Weights of a small GPT-style language model, trained from scratch on English Wikipedia.
Architecture: LayerNorm before each block, rotary positions, no biases in attention or MLP, untied embeddings, attention and MLP in parallel.
Training: a variant of SOAP for these matrices, 396M tokens, 3021 steps.
Each number is 128 + 24 x the weight over its row's rms, rounded and kept within 0 to 255. Layers, rows and columns count from 0. The size above them is the row's rms in percent of the matrix's.

# layer 3 attention key, 256x224, rms 0.0442, rows 31-61, columns 0-111
size [111 101  99 103  93  95 106 102 103  92  95  95 112 103 105  96  96 107 102 103 101 101 108  97  94  96 106 102 105  98  96]
[[132 138 132 105  98 158 143 110 119 139 157 132 102 124 144 135 149 124 119 123 129 162  90 116 143 138 156 115 134 125 122 121 129 131 105 126 128  94 176 112  83 136 150 119 115 156 117 108 159 129 178 117 134 118 100 137 133 152 144 138 171 139 116 151  53 122 157  86 112 125 118 144 124 119 184 113 132 138 127 145  68 108  76 148 126  96 159 101 127 130 130  71 148 124 136 130 157 124 145 185 136  63 153 154 159 136 128 153 164 121 180 142]
 [155 113 161 138 130 108 141 128 181 155 151 111 133 148 159 113 151 159  57 137 140  94 128 109 107 132 122 155 145  89 122 105 155  95 155  91 109 113 137  88 102 172 152 126 181  88 101 116  98 141 154 120 145 129 113 145 132 118 179  84 127 140 151 157 103 165 121 123 113 122 140 134 123 127 165 156  90 133 147  97 157 124 132  84 123 164 113 122 116 126 148 141 109 110 123 121 145  86 142 143 131 143 155 111 130 144 126 129  52 142 126 119]
 [129 119 181 101 141  94 125 117  89 162 121 155 139 128 174 129 121 135 155 104 127 129 136 123 149 114 132 134 115 104 136 127 130 106 160 163 140 121  87 167 126 116 170 182 138 170 134 136 150 136  99 137 153 131  77 128 149 146 115 106 143 110 128 141 102 131 142 108 148 122 129  54 155  94 134 130 150 102  97 122 118 129 108 141 100 169 170 132 144 110 102 151 112 154 144  73  75 135 154 110 127 171 131 129  77 130  87 136 147 165 132 113]
 [ 85 122  93 147 109 144 111 138 125 108 105 180  90 178 145 136 136 132 101 121 112 139 100 147 161 135  84 109 142 110 178 150 146 168 101 129 133 116 115 124 108 135 139 125 141 155 134 144 141 119 134 116 157 151 140 108 101 173  92 138 121 151 132 131 130  92 179 157 143 156 168 155 138 168  63 117 137  92 120 135 119 141 103 133 165 107 145 125 116 136 102 132 135 149 117 187 117  85 127 111 122 114 131 115 132 138 128 104  69 139 107 104]
 [145  97 117 143 134 147 153  97  82 161 134 135 135 163 111 104 156 160 162 132 116 114 121  78  77 130 102 168 144 123 153 154 127 108 150  78 109  99 141 134 130 160 154 124  97 154 146  91  82 104 120 136 163 109 121 121 115 153 188 140  95 137 131 104 119 122 165 134 166 104 136 130 131 134  98 138 137  90 145  96 142 165 117 113 115 160  99  93  84 163 140 134 107 159 142 126 121 118 160  89  80 120 156 116 100 132 140 145 168 135 115 100]
 [135  90 121 101 126 167 154 139 112 110 127 170 122 171 120  63 142 154 129 150 147 122 128 108 102 156 104 173 138  84 149  99 135 125 159 146 161 134 153 112 145 151 151 122 136 115 132 154 150 186 132 115 149 107 146 176 121  96  88 147 135  92 132 116 153 137 149 149  90 156 119 167 141 100 140 157 152 114 101 136 123 181 163 130 144 117 153 156 148 104 137 108 145  67 152 105 115 179 134 141 118 131 128  94 141 152 183 166 140 116 104 143]
 [163 168 121 104 107 152 118 114 104 132 134 133 156 120 106 127 161 105 152 151 147 156 158 180 122  84 149 169  87 112 146 160 143 180 122 118 122 119 134  94 120  73 168 159  95 129 157 120 134 156 156 127 130 128  93 133  91 142 147 125 166 156  93 157 144  98 113 109 157  95 134 123 132 113  89 157 125 128 137 127 119 151 143 117 146 128 133 137 175 121 179 143 125 157 106 162 119 186 103 136 151 163 128 122 131 128 126 114 128 183 150 139]
 [126 181  90 131  94 111 136 120 106  99 112 118 156 142 159 122 173 142 137 112  94 140 129  93  65 145  84 124 148 147 103 144 151 113 126 151 164 126  90 155  99 111 126 124 140 123 101  77 135 106  83 114 191 112 121 105  96 109 127 106 136 146 130 150 134 118 129 136 145 148 159 148 159 131 157 155 129 152 108 140 115  88 155 116 111 108 133  91 129 148 127  97 123 159 136 128 107 169 188  88 145 143 124 110  96 134 112  97 149 126 131 139]
 [121 146 138 115  98 122 114  77  87 140 119 139 132 145 178 137 116 157 151 145 105 132 137 114 123 158 174 111 154 122 142 140 161 137 136 147  98 162  95 158 133 147 118 158 110  95  96 108 132 114 125  84 132 167 163 135 132 124 111 117  87 120 121 126 120 110 123 129  89 118 119 121  96 131 128 114 141 115 190 119 140 127 139 113 150 171 138 121 118 118 171 127 127 151 128 147 117 175 123 151 101 129 175 138 183 110  93 147 132 124  74 115]
 [141 123 125 133 135 101 132 103 125 118 149 124  44 137 140  97  75 139  98 161 165 117 147 159 149 131  98 148 104 139 123 196 139 123  59 132 154 136 122 127 150 127 136 126 140 166  90 129 125 136 114 128 146 166 102 138 123 123 115 108 130 120 164 155 107 150 160  99 169 189 115 172 154 180 124 169 153 128 114 172 140 139 165 120 143 123 135 108 124 160  87 108 113 129 130 136  87 155  99 122 105  96 115 128 120 134 110 107 116 124 127 130]
 [142 149 146 113 124 120 100 185 125 173 158 135  78 103 145 125 175 100 152 131 164 173 123 119 109 173 121 115 135 130 114 141 129 132 123 128 134 114 126 143 119 140 136 125 152 117 138 119 111 128 139 136 152 168 133 153  94 119 121 143 155 159 129 111 105 132 129  80 122 127 152 148 127 119 128 126 154 139 136 111 146  89 116 139 204 117  87 143 160 135 156 148 153 116 158 154 129 172 181 105 141 137  69 116 111 123 153 153 139  87 134 159]
 [109 114  91  86 141 117 127  97 104 120 101 136 124 112 125  67 150 139 144  99 134 105 112 107 105 127 127 122 112 131  98 132 134 126 143  80  73 114 100 111 112  78 111 141 156 102 137 140 107 123 138  87 107 119 148 129 167 117 112 131  90 164  95 141 107 111 113 126  94  79 101 165 134 137 108 106 133 114 141 100 110 123 185 158 124 134 153 124  94 166 104 102 139 115 132 178 118  90 116 142 112 121 128 119 147  94 138 145  90 165 161 128]
 [ 72 187 129 131 106 139 124 113 149  95 107 111 122 121 124 178 137 126 159 134 146 115 120 137 130  94 109 109 135 120 135 113 173  99 132 140 147  93 131 166 146 135 130 136 112 150 123 136 107 134  92 110 139 140 128 134 161 113 169 107 104  85 103 104 163 118 145  97 122 150 130  90 102 139  68 154 103 129 168 103 110 123 155 150 135 100 126 153 143 122 117 137 129 128 128 112 105 124 128 154 131 139 111 132 166 150 119 131 111 144 135 152]
 [125 143 137 140 129 136 127  86 135 150 109 136 166 172 113 152 163 137 136 135  89 122 132 133 154 146 159 117 118 137 129 118 129  96  96 140 141  99 110 177  97 116 148 104 144 123 136 152 179 120 135 100 139 126 102 124 112  96 104 116 118 127 116 126 130 130 144 162 120 125 149 117 168 168 131 117 144 130 109 127  93 115  85 113 165 129 110 142  30 140 144 116 148 128 141 170 163 146 140 145 140 105  95 184 140  80 129 150 117 153 124 125]
 [113 120 105 152 104 102 137  84 139  67 145 121 105 120 135 149 135 108  93 155 107 132 145 131 151 145 131 167 128 117 127 133 133 115 160 110 123 111  79 120 140  91 153  58 114 145 159 143 144 129 103  95 149 111 117 159 118 115 122  88 117 123 157 137  84 129  71 104 141 117  97 115 153 156  99 119 117 130 109 105 120  85  97 114 107 140 121 107 110 111 159 134 117 134 112 118 109 109 109 128  93  94 161 103 120  79 113 109  99  83 115 118]
 [100 101 105  98 110 131  89 130 111 133 127 146 168  85 183 130  93 105 119 149  90 115 162  98 100 134 140 152 154 146 190 116 155 165  60 148  88 113 116 132 117 114 107 132 136 120 130 103 136 124  94 156 158 143 109 143 132 106 135 164 136 133 126 149 126 122 130 116 119  89  88 119 112 143 123  89 143 127 117 131  98 139 125 139 210 117 131 138 141 137 118 183 127 134  95 134 148 170 137 128 130  98 121 145  89 145 140 103 106 159 148 179]
 [108  91 143 144  78 134 122 176 126  77 177 148 132 147 153 148  88 112 182 170 146 140 124  83 140  80 122 120 116 142 121  92 126 145 114 150 139 117 134 152 183 105 121 169  88 153 135 131 103 121 150  70 137  89 137 143 141 125 156 153 132 140 146 115  72 126 177 134 119 105  84 152 156 123 127 148 114 128  85 106 165 164 139 113  90 106 109 101 148 106 141 160 153 145 140 123 158 115 137 136  74 128 151 135 110 136 133 155 103 102 135 138]
 [ 77 128 121 116 135 143 122 149 106 155 124 128 125 190 139 119 151 111 164 141 134 108 137 128 116 195 138 129 157 137 117  99 118 173 137 124 155  90 145 130  97 122 136 139 134 121 132 119 150 128 112 129 118 138 103 128 161 124 135 149  88 116 153 124 127 121 133 159 116 149 107  92 149 159 155 100 115 137  95 163 137 134 143 157 139 115 114 118 168  98 142 104 142 102 152 166 132  77 122 131 113 140 125 111 132 150  84  90 126 176 133 111]
 [118  85 131 132 146 151 101 152 126 134 160 129 157 150  97 146 154 127 177 109 119 104 116 156 160 134 137 145 110 106 110 122 106  95 143 133  90 121 113 126 128 117  88  90 109 132 111 128 134 161 110 135 130 129 113 125  72 177 108 116  86 145 134 132 146 130 152 132 116 143 142 100 146 104 110  89 120 174 128 122 130 171 132 103 157 106 106 118 152 145 100 133 167 124 165 109 137 136 137 148 123  96 142 115 136 157 130 124 189 100 142  80]
 [142 124 142 128  96 130 137 106 150 116 101 160 116 118 129 140  87 129  99 130 114 107 147 133 149 100  88 111 166 120 139 161 144  88 155 108 175  93 127  95 150 142 111 139 135 140 128 111 100 120 136 131 148 134 154 109 132  99 117 156 108 140 152  99 103  92 147 104 151 137 116 118 117  99 115 167 129 141  86 151 176 162 142 139 138 125  76 119 124  87 153 128 152 147 122 148 114 123 114 138 141 132 141  75  80 160 132 130 135 111 115 116]
 [ 97 128 163 116 124 158 164 144 121 118 149 143 175 133 122 134 165 134 141 103 101 156 180 113 156 123 119 125 145 151 130 137 127 113 101 132 127 152 114 127 114 135  46 110 136 145 145 126 145 126  94 145 137 101 122 149 161 137 115 113 102 132 117 126  83 117 130 104 122 111 134 107  92 135  92  86 167 131 118 147  95 104 167 126 161 123 128 142  98  77  98 127 178 146 122 135 116  88 140  93 132 149 103 144 134 152 122 116 100 114 137 139]
 [164  85 130 114 105 117 132 180 121 132 114 117 171 137 152 121 110 135 119 157 122  94 119 148 131  71 176 135  91 136 148 158 167 152 122 163 109 110 109 117  93 118 150 145 156 143 159  80 119 188 125 171 116  92 144 107 137 105 102 158 146 115 101 137 131 132 122 154 119 105 132 108 124  81 118 166 127 151 124 108 126 115 104 126 111 149 129 101 160 140 126 115 143  85 133 126 131 145 118 186 138 139 128 101 125 142 123 121 158 124  98 138]
 [144 137 140 120 153 125 122 141 163 130 153 124 103 112 127 111 122 130 153 155 120 143 130 128 129 122 123 143 123 103 154  93 139 152 154 172 116 110 113  85 116 147 128 146 135 153 113 129  95 138 156  97  95 112  62 132 111 122 128 128 109  94 164 116 160 103 155 112 138 153  86 110 120 143  89  56 182  94 139  98 113 120 143 112 122 103  81 109 119 135 116 160 146 152 138 122 160 113 169 121 120 119 120  97 149 152 164 106 135 128 110 124]
 [123 133 163 124 133  78 137 116 113 100 136 128 132 154 128 164 160 147  96 105 153 182 102 135  89 147 128  96 113 144 129 168 166 121 127 139  92  82 109 116 106 145 119 139 126 120  95 181 119 139 119 156 124 139  43 117  72  91 129 108 155 110 128 145 159 158 136 124  82  71  96 151 149 134  98 115 109 150 131 112 149 182 138 161  92 154 151 150 111 144 168 139 150 122 126 100 110 180 108 143 117 130 135 148 132 164 135 164 119 125 100 155]
 [154 120  97 111 149 140  98 154 147 123 157 110  61 163 152 124 158 110 126 127 152 123 127 129 126 127 121 133 160 121 132  96 126 136 132 104  99 128 158 145 132 173 130 120 104 132 129 136 131 114 129 147 129 104  90 190 128 160 111 143 120 148 129 141 115 147 122 113 118 123 106 116 130 103 105 182 138 133  98 126 162 112 124 138 162 146 131 168 112 183 125 138  90  70 138  88 127 137 138 147  84 152 155 133 153 114 171 111 108 112 166 186]
 [101 123 136 142 153  93 147 173 143  96 107  93 173 179 114  89 102 155 100 101 143 105 118 101 125 126  86 152 113 140 123 113 136 121 127 115 138 148 160 127 116 137 171 131 134 129 150 120 124 145 132 134 122 162 170 138 142 124 166 107 137 128 178 136 158 138 141 179 132 126 191 143 152 157 154 135 133 118 146 129 109 118 152 181 188 158 156 118 146 128 121 167 138 148 137 185 153  93 127 165 112 177 150 134 153 139 142  80 125 123 149 140]
 [165 146 113 139 132 130  86 139 151 121 116 137 127 137 144 144  74 165 166 114 136 151 120 129 143 105 186 130 138 141 157 112 148 129 131 123 109 167  84  91 108 132 183 104 124 163 110 151  91 119 138 156  71  97 157 150 161 115  92 126 121 110 118 125 130 154 115 160 163 129 104 136 159 154 135 123 158 125 150 138 110 128 114 107 138 145 113 139 120 111 134 123 120 116 143 143 119 130 135  89 125 149 170 162 171 131  83 198 131 126 158 127]
 [129 118 115 159  92 164 138 152 145 104 137 154  87 130 147 104 180 120 133 136 128 118 130 141 116 111 134 101 116 147 116 110  83 148 112 130 119 166 133 113 151 162 117 121 123 111 137 100  93 105 128 130 115 148 132 118 123  94 127 157  86 128 102 122 121 161 110 145 128  77 137  97 161  88  81  90 120 116 165 100 101  94 116 137  89  95 143 108 135 131 132  67 142 141 117 127 144  90 103 143 144 148  96 124 145 129 122 122 124  77 103 123]
 [136 123 114 147 116 133  55 105 155 137 143 176 131 136 154 121 150 127 109 159 141 120 146 133 110 126 109 114 108 120 141 163 129 139 145 138 149 157 149 140  90 135 148 190 135 125 140 160 114 116 113 133 165 105 124 135 110 145 130 118 133 119 131 131 108 126 148 111 119  83 155 108 103 126 152 130 104 140  92 134  54 152 151 133 144 147 158 130 118 136 143 114 134 100 110 164 135 135 117 126 116 128 125 140 101 153 139 134 145 174 143  93]
 [ 88 123 136 144 147 151 112 131 116 113 124  97 178  91 103 139  99 122 125 128 103 152 142 139 147 125  97 170 118 165  98  63 143 180 159  90 100 122 129 156 150 143  66 112 150 139 147 113 133 163 157  97 137 141 120  89 127 141 138 134  87 124 136 159 125 130 114  94 142 137 174  95 114 186 139 158 143 151 139 120 128 146 124 110 163 126 161 123 146 128 147 126 109 110 199 122 148 134 123 139 138 114 134 157 108 145 125 151 136 105  91  89]
 [ 90 144 156 166 123 114 113 109 123 125 135 167 179 172 104 139 107 112 132 155 153 119 159 153 113  76 146 129 104 132 157 159 126  66 140  98 158 113 113 116 144 135 120 135 139 164 134 124  97 124  90 158  66 156  87  93 144 136 145 151 112 113 156 146 132 124 118 158 125  95 113  98  85 125 143 138  93  76 139 135 133 134 146 149 205 120 103  80 123 107  94 170 135 121 131 116 133 118 118 140 145  96 113 149 157 130 119 128 123 138 125 157]]
# layer 3 attention query, 256x224, rms 0.0444, rows 32-62, columns 0-111
size [104 105 111 100 100 105 106 106  97  97 115 116 110 104  98 103 102 103 105 106 105 105 101 103 102 103 106 105  98  98 105]
[[119 185 106 158 123 171 108 116 107 100 163 188 122 126 135  93  87 101 101 146 127 143 111 109 168 107 128 141 120 126 161 132  50 105 107 123 148  82 132 130 111 110 155  94 109 136 135 112 117 100 142 129 109 152 112 106 107 129 112 114 112 137 137 102 133 130 105 122 157 129 118 104 135 108 163  94 109 126 107 145 172 111 123 101 126  99 124  84 124 125 134 106 142 150 142 112 144 118 144 150 152 177 120 131 159 137  88 119 113  89 160 120]
 [154 101 119 123 140 113  98 162 154 157 132 108 100 143 117 172 126 132 130 137 150 139  90  81 121 149 136  91 111  88 168 148 132  76 105 127 145 132  94 153 160 112  90 132 114 166 177 130 123 139 146 103  90 121 119 124 139 140 127 145 143 174  85 149 151 130 151 151 106 168 124 167 121 114 134 166 105 183 128  84 119 100 161 136  93 128 139 133 139 159 165 123 165 142 100 119 164 121 149 122 144 143 121 129 113 152 154 175 118 127 134 146]
 [135 107 117 117 137 164 122 148 130 131 109 135 154 115 134 178 134 112  84 142 132 120 140 104 119 104 127 127 101 160 136 108  86 127 134 113  93 148 113 141 120  84 101  91 164 150 137 150 136  92 111 177 143  84  92 122 114 138 109 117 108 135 108 123 112 156 168 132  99 134 134 118 167 121 102  96  94 122 167 154  92  97  89 145 148 157 105 130  96 131 121 134 117 135 116 109 120 161  93 200 138 118 103 113 121 132 156 113 163 116 168  95]
 [127 148 124 112 169 127 116  98  96 131 110 152 142 113 100 121 105 132 121 116 137 105 139 118 115 102 105 108 138 160 128 143 131  93 158 122 153 112 154 162 135 165 138 112 100 133 158 153  93 156 120 130  85 102 111 116  77 126 188  93 127 106 116 138 120 156 132 118 109 107 105 148 169 163 154 131  85 157 140 139 116 123 154  75 150 160 100 136 130 131  96 134 133 110  98 146 127 119 151  94 105 110  90 132 187 176 125 113 144 107 150 119]
 [ 98 142  96 147 142 118 110  89 145 112  82  99 146 111 120 121 144 158 101 126 162 133 110 126 146 103 113 121 162 110 106 111  92 145  93 138 145 158 121 131 151 118  95 121 123 131 103 135 122 124 158 126 129 132 113 157 111 105  76 146 117 124 132 132 162 133  73 131 150 177  63 179 118 123 104 125  77 135 142 155  85 111 115 123 129 138 124 113 153 120  84 124 115 141 145 131 142 115  83  89 141  77 120 134 119  78 116 104 165 107 116 102]
 [114  91 129  83  95 138 120 142  94 167 127 114  66 128 126 136 133 165 129 145 138 132 111 128 100 106 109  98 133 151  96  89 130 103 110 119 123 105 152 133 122 137 118 118 141 140 112  71 134 117 113 124 170 102 149 162 134 153 118 168 145 105 160 103 138 144 118 109 111 121 129 129 131 103 140 124 112 135 128 123  96 132 127 117 111 135 118 133 131 110 158 121 148 124 121 153 109 147 151 116 137 101 141 158 126 107 144 134 107 143 121 146]
 [109  98  98 111 143 130 150 146  91 158 126 139 158 137 113 127 132 144 112 122 117 206 130 112 151 139 113 141 134 120 124  79 134 114 109 141 138  91 147 162 138 131 144 150 136 165 144 132 135 150 117 117 100 126  85  89 128 111 161 178 114 157 148 139 141 123 121 112 112 129 165 140 177 134 119 115 113  83 141 114 160  92 182 140 117 120 147 102 144 187 132 138 130 125  97 145 134 147 110 142 147 102 135 109 130 153 111 136 176 159 116 177]
 [155 131 122 128  99 122 170 102 140 177 124 124  97 115 133 105  73 133 144 143 108 136 111 150 151 143 118  89 137 120 140 125 122 137 115  96 161  98  99  90 149 151 154 140 134 107 154  98 128 129 170 104  78 143 129 155  90  96 114 126 147 152 104 118 146 112 137 155 124 143 142 150 145 115 117 131 169 142  62 154 115  97  97 129  79 102 120 105 136 134  97 113 114 163 155  99 138 128 128 128 152 154 100 129 110 120 120  81  92 120 127 145]
 [162  92 128 122 159 130 113 114 101 133 119 133 143 144 128 138 153 158  81 154 111  98 108 114 101 112 109 132 108 117 133 124 106 121  65 122 159 119 100  90 144 146 144 154  99 172 145  60 122 147 103 135 124 116 112 104 145 110 126  92 141 125 142 116 123 172 134 141 107 144  93 139 125 164 135 107 163 156 113  86 112 140 148 129 123 113 153 133  89  85 121  87  97  95 101 134 148 134 124 137 114 114 133 155 174 121 105 111 158 144 148 137]
 [110 142 122 142 166 130 165 138 127 127 113  72 177 112 112 134  91 101 131 116 113 172 106 128 137  68 130 144 150 130 156 128  91 157 159 124 137 150 147 151 128 114 170 120 158 124 147 132 139 115 114 139  67 131 108 116 164 141 176 103 122 172 171 161 144 123 201 109 101 153 162 128 113 106 148 106 151 144 138 114 178 121 128 145 103 115 115  99 135 114 106 143 101 139 124 163 164  71 120 101 113 114 131 138 157 110 153 139 142 149 102 137]
 [169 145 154 172 132 113 113 144 165 189 155  98 173  99 106 130  73 145 162 143 152 164 141 103 176 137 153 139  82 141 144 143 135 150 154 131 159 127 112 158 125 157 124 119 124 127 145 115 163 140 106 130 134 119 154 126 121 168 120 129 137 105  88 164 110 124 153  95 167 113 130 137 163 146 122 120 142 170 167 157 143 129  99 160 149 156 132 158 129 139 140 104 139 134 109 151 120 110 135 157 142 124 147 155 125 115 126 133 136 166 124 123]
 [158 129 145 118 151 132 113 130 129 146 126  98 138  57 181 120 126 109 178 156 123 140 125 118 131 154 143 168 105 107 133 146 174 119 129 143 125 152 124 171 126 156 140 138 112 148 120 123 110 166 152 109 109 153 110 158 107 156 167 165 147 122 143 148 158 151 165 102 164 124 134 118 107 115 126 129 103 121 153 117 157 139 115 154 123 146 113 136 137 121 183 124 127 130 162 116 106 151 142 131 133 149 121 152 140 139 123 115 130 116  80 109]
 [ 99 169 127 129 136  92 115 102 112 103 116 160 100 119 108 161  78 128  69  99 151 108  93 126 106 143 115 115 122 141 116 100 108 121 104 145 126 126 148 145  92 143 159  83 184 160 113 119 120 155  86 105 128 125 142 121 143 172 165 115  83 122 134 136  84 128  96 127 145 116  84  69 128 105 117 103  66 107  82 137  74 115 129 124 113 114 129  78 145 128 108 120 129 115 106  87 132 127 118 151 113 143 137  90 121 114 104 134 140 155 134 125]
 [113 163 101 110  90 170 152 130 117 121  96 152 152 169 102 126 122 113 176 105 121 112 102  88 126 109 142 185 128 130 152 119 150 169 150 121 129  62 124 129 107 132 137 119  92 176 117 115 148 146 132 105 145 124 129 127 131 164 147 120 131 124 109  98 104  97 167 111 149 116 138 137 129 128 120 151 144 157 149 128  94  95 141 136 123 128 164 124 115 147  91 126 115 107 124 126 152 133 166 153  95 135 112 123 150 175 131 138 144 160 113 117]
 [124 128  77 124 114  92 162 163 146 144 137 127 139 156 121 109 114 108 138 104 126 129 106 173 125 107 199 105 108 111 167 128 124 125 178 134 148 137 110 149 137 129 139 111 142 148 140 115  83 138 161 127 143 104 122 141 135 183 144 158 147 141 113 151 156 185 141 132 158 123  99 142 143 119 195 126 153 151  64 134 123 150 130 125 139 139 133 135 146  87 144 154 138 170 115 145 112 185 113 178 116 144 125 127 120 124 147  96 158  96 159 136]
 [158 129 144 121 160 149 138 101 109 143 130 117 130 104 104 114 115 151 111 159 158 118 121 129  83 140 125 131 111 161 133 119 127 161 158 132  89 144 143  84 146 132 105  98 131 133 132 110 145 125 149 123 130 102 101 138 118  88 113 124 143  73 132 151 137 137 112 115 130  86 139 118 156 174 138 115 139 139 167 100 149 100 141 106 122 146  99  74 179 134 119 140 122  80 147 175 123 106  84 146 126 116 141 122 124 127  90 131 104 109 112 116]
 [116 121 136 117 134 118 165 168 137 108 136 110 143 135 143 163 150 115 123 141 163 118 157 117  88 154 136 161 111 138 142  99 131 141 112 117 121  92 125 124 143 108 121 106 150  92 109 126  66 149  92 142 120 143 122 147 116 121 105 143 144 128 140  65 152 107 119 143 117 107 181 136 114 132 141 124 146 127 142 100 109 122 124 111 131  75 112 130 116 103  99 139  92  92 102  96 133 113 116  90 123 127  88  81 145 104 114 117  89 133 113 141]
 [116 151 142 109 140 135 134 134 136 142 145 180 111 138 162 156 154 158 178 127 115  96 139 148 124 134 136 128 138 143  95 146 132 130 121 151 148 137 133 139 107 106  49 145 128 116 155 169 147 135 174 125 146  95  95  84 142  95 133 159 140 110 132 145 150 124 125 132 137 161 164 115 127 140 150 152 117 129 134 128 171 138 169 140 141 184 129 134 156 151 133 130 129 169 101 148 103  93 137 160  99 111 105  95 141 173 149 153  76 119 122 158]
 [130 132 177 137 109 129 174  81  98 140 155 117 144  59 143 149 148 143 127 156 154 105 152 144 136  68 108 127 139 107 114 100 155 142 166 134 137 118 150 118 132 157 127 142 117 114 166 135 126 120 137 125 153  77 144 149 127 143 113  72 129 103 177 140 155 150 135 149  81 135 139 201 107 137 138  92 106 118 167 104 134 184 169 136 145 125 101 126 120 100 134 140 134 105 130  98 135 161 159 145 114 105 156 149 116 123 139 135 162  97  97 145]
 [114 109 147 114 141 130  91 175 103 140 125 149 103 127 152 171 109 176  94  94  66 155 146 126 148  88 129 139 103 121 131 125 110 164 152 109  70 154 130 139 154 165 101 130  84 152 107 106  75 148 139 137 122 178 111 140 120 127 156 119 112 130 140 120 127 109 149 172 145 110 131 113 128  89 112 100 112 113 108  84 102 100 117 146 117 136 114 101  95 104 163 138 101 114 141 118 141 157 147  84 129 100 139 121 103 132 153 159 121 118  97 134]
 [ 89 104 120  91 137  77 142 114 135 129 143 129 129  89 108 128 127 129 134 147 138 143 135 125  98  96 182 130 122 121 125 129 160 125 145 175 105 106  82 106 164 160 127 111 128 117 153 105 122 105 191 116 122 111 160 142  86 145 150 113 186 144 151 170 126 120 139 147 140 165  96 111 129 167  96  75 108 120 107 150 155 157 114 187 193 143 158 137 103 161 138 123 151 175 132 145 145 131 135 124 176 134 108 134 138 124 174 108 123 144 119 132]
 [121 181 160 145 128 132  87 145 116 172 103 142 114 122 109 168 147 164 163 109 124  95 145 137 167 162 131 127 113  84 116 132 135  89 124 131 151 111 149 137  84 114  92 103 119 112 140 133 123 128 134 163 123 126 137 107 114 164 112 119 141 110 150 133 192 149 160 182 178  93 121 128 134 137 108  96 137 160 124 116 170 141 164  82 140  81 141 109 145 147 125 151 121 135 138  84 132 107 170 140 135 120 171 161 124 131 182 146 131 134 138 126]
 [ 98 129 138 131  91 109  94 125 116 137 102 139 105 101 147 121 124 135 147  87 150  97 139 140 142 103 161 141 161  90 138 134 109 121 139 151 127 112 117  84 101 143 167 136 141 127 129 152  99 179 139  69 123 166 166 128 100 146 153 173 143 159 132 180 124 148 117  86 112 133 156 107 113 125 143 116 179 122 125 132 162 135  98 113  97 146 149 114 155 144 115  98 120 163 145 181 150 102 167 141 115 103 143 199 117 116 101 114 129 145 125 180]
 [150 118  88 143 130 121 104 130  94 131 120  98 140 136 125  97 115  93 122 109 114 142  91 105 121 141 116 154 115 111 125 153 135 147  96  99  99 131 119  79 131 170 130 125 110 130  97 145 155 120  83 133 131 122  97 102 110 101 122  92  95 137 116 154 115 111 128 151 139 175 133  97 105 125 124 150 118 146 111 110 135 117 117  96 149 130 121 121 153  81 120 114  91 142 158 173 139 121 131 111 119 119 151 150 172 108 122 145  90 132 109 129]
 [145 157 118 142 127 166 133 140  90  85 145 122 117 119  93 121 149 107  98 155 121 127 141 132 155 115 140 102 163 105 114 104 118 127 147 127 130  97 101 156 151 118  90  89 115 156 152 119 150 122 129 124 133  97 160 159  95  82 110 117 141  94 143 117 149 102 139  76 138 119 134 122 128 104 142 114 142  61 133 140 158 125 113 129 103 135 103 112 146 106 122  91  99  77  95 107 101 140 165  92 174 119 130 104 136 116 119 141  68  85 142 138]
 [140 115 135  93 109 158  97  91 152 155 138 150 111  96 146 109 104 114 132 132 181 124  99 147 134 113 106 146 113  69  80 163 120 114 105 132 105 133 118 149 140 112 135 103 118  90 129 123 126 101 133 138 119  96 115 120  91 150 144 115  95  85 132 122 126 110 117 107 178 126 100 119 151 108 143 119 106 124 178 117  85 128  86 143 103 131 136 166 169 152 159 112 127 129 148 126 127 129 121 148 141 122 114  96 114 152 112 140 153 133  88 101]
 [124 127 160 148 146 109 166 121  95 141 118 117 153 172 115 120 104  99 121 113 123 131 152 143 140 132 148 147 159 149 145 132 130 143 101 124 148 130 150 111 152 125 124 127 151 130  97 105 108 127 158 164 118 138 147 125 147 117 133 131  85 178 158 134 161  96 106 134 182 132 143 105 123 106 120 132  82  98 112 139 132 118  97  80 119 139 123  81  96 123 106 150 108 170 134 136 154 103 124 140 115 126 126 113 150 141 115 149 132  83 106 169]
 [142  90 150 143 155 127 169 113 144  93 125 154 138 120 141 117  82 141 181 113 163 122 151 151 162 123 139 102  96 140 175 154 100  61 129  86 116 138  98 112 114 137 142 149 118 131 188 152 136 136 143 124 126  89 144 174 171 122 164 139 132 154 131 158 100 147 117 104  61  95 173 158 170 145 143 159 162 154 140 121 125 146 124 112 166 107 125 140 160 155 179 141 149 144 111 134 173 159 139 156 128  80 145 110 142 124 152 146  95 147 153 118]
 [159  96 170  71 125 111 140 112 118  97 128 139 124 141 181 125 125 131 131 123 136 122 101 108  70 102 112 139 122 124 130 128 109 134 136 173 125 107  87 117  90 161 142 159  99  89 142 116 151 172 159 108 143 142  85  95  90 155 160 145 131 143 116  79 124 140 142 161 129 144 150 131 187 127  89 146 153 121 107 125 104 117 164 178 111 161 137 134 129 163 111 144 117  89 159 130 131 117 185 118 141 142 136 128 164 158 119 137 142 105 116 152]
 [111 126 153  93 139 170 122 129 125 102 138 112 123 121 105 118 135 150 122 131 117 139 125 122 115 154 121 112 172 153 146 109 136 130 102 170 104 122 160 145 138 140 129 137 139 169 143 160 114  87 139  96 123 140 100 137 139 142 116 126 128 121 151 153 210 119 126 144 163 131 140 130  99 119 122  65 102 158 133 143 101 161 127 102 146 202 152 147 111 117 148  88 127  93 152 116 119 137 134 151 149  86 157 118 127 161 151 106 104 177 156 121]
 [152 114 129 146  97  85 110 176 136 112 111 115  96 145  96 181 130 107 153 118  89  70 135 121 130  85 163 113 100  90 116 105 133 131  97 115 117 126 125 159 120 134 155 195 144 119 148 147 167 119 116 138 146 127 139 145 137 125 121 146  86 132 106 172 132 127 106 122  91  90  96 133 110 125 132 142 122 102 132 100 141 142 149 160 124  94 159 155 153 133 116 117 128 117 155 106 104 136 146 117 132 116 155 107 112 138 136 145 144 129 144 121]]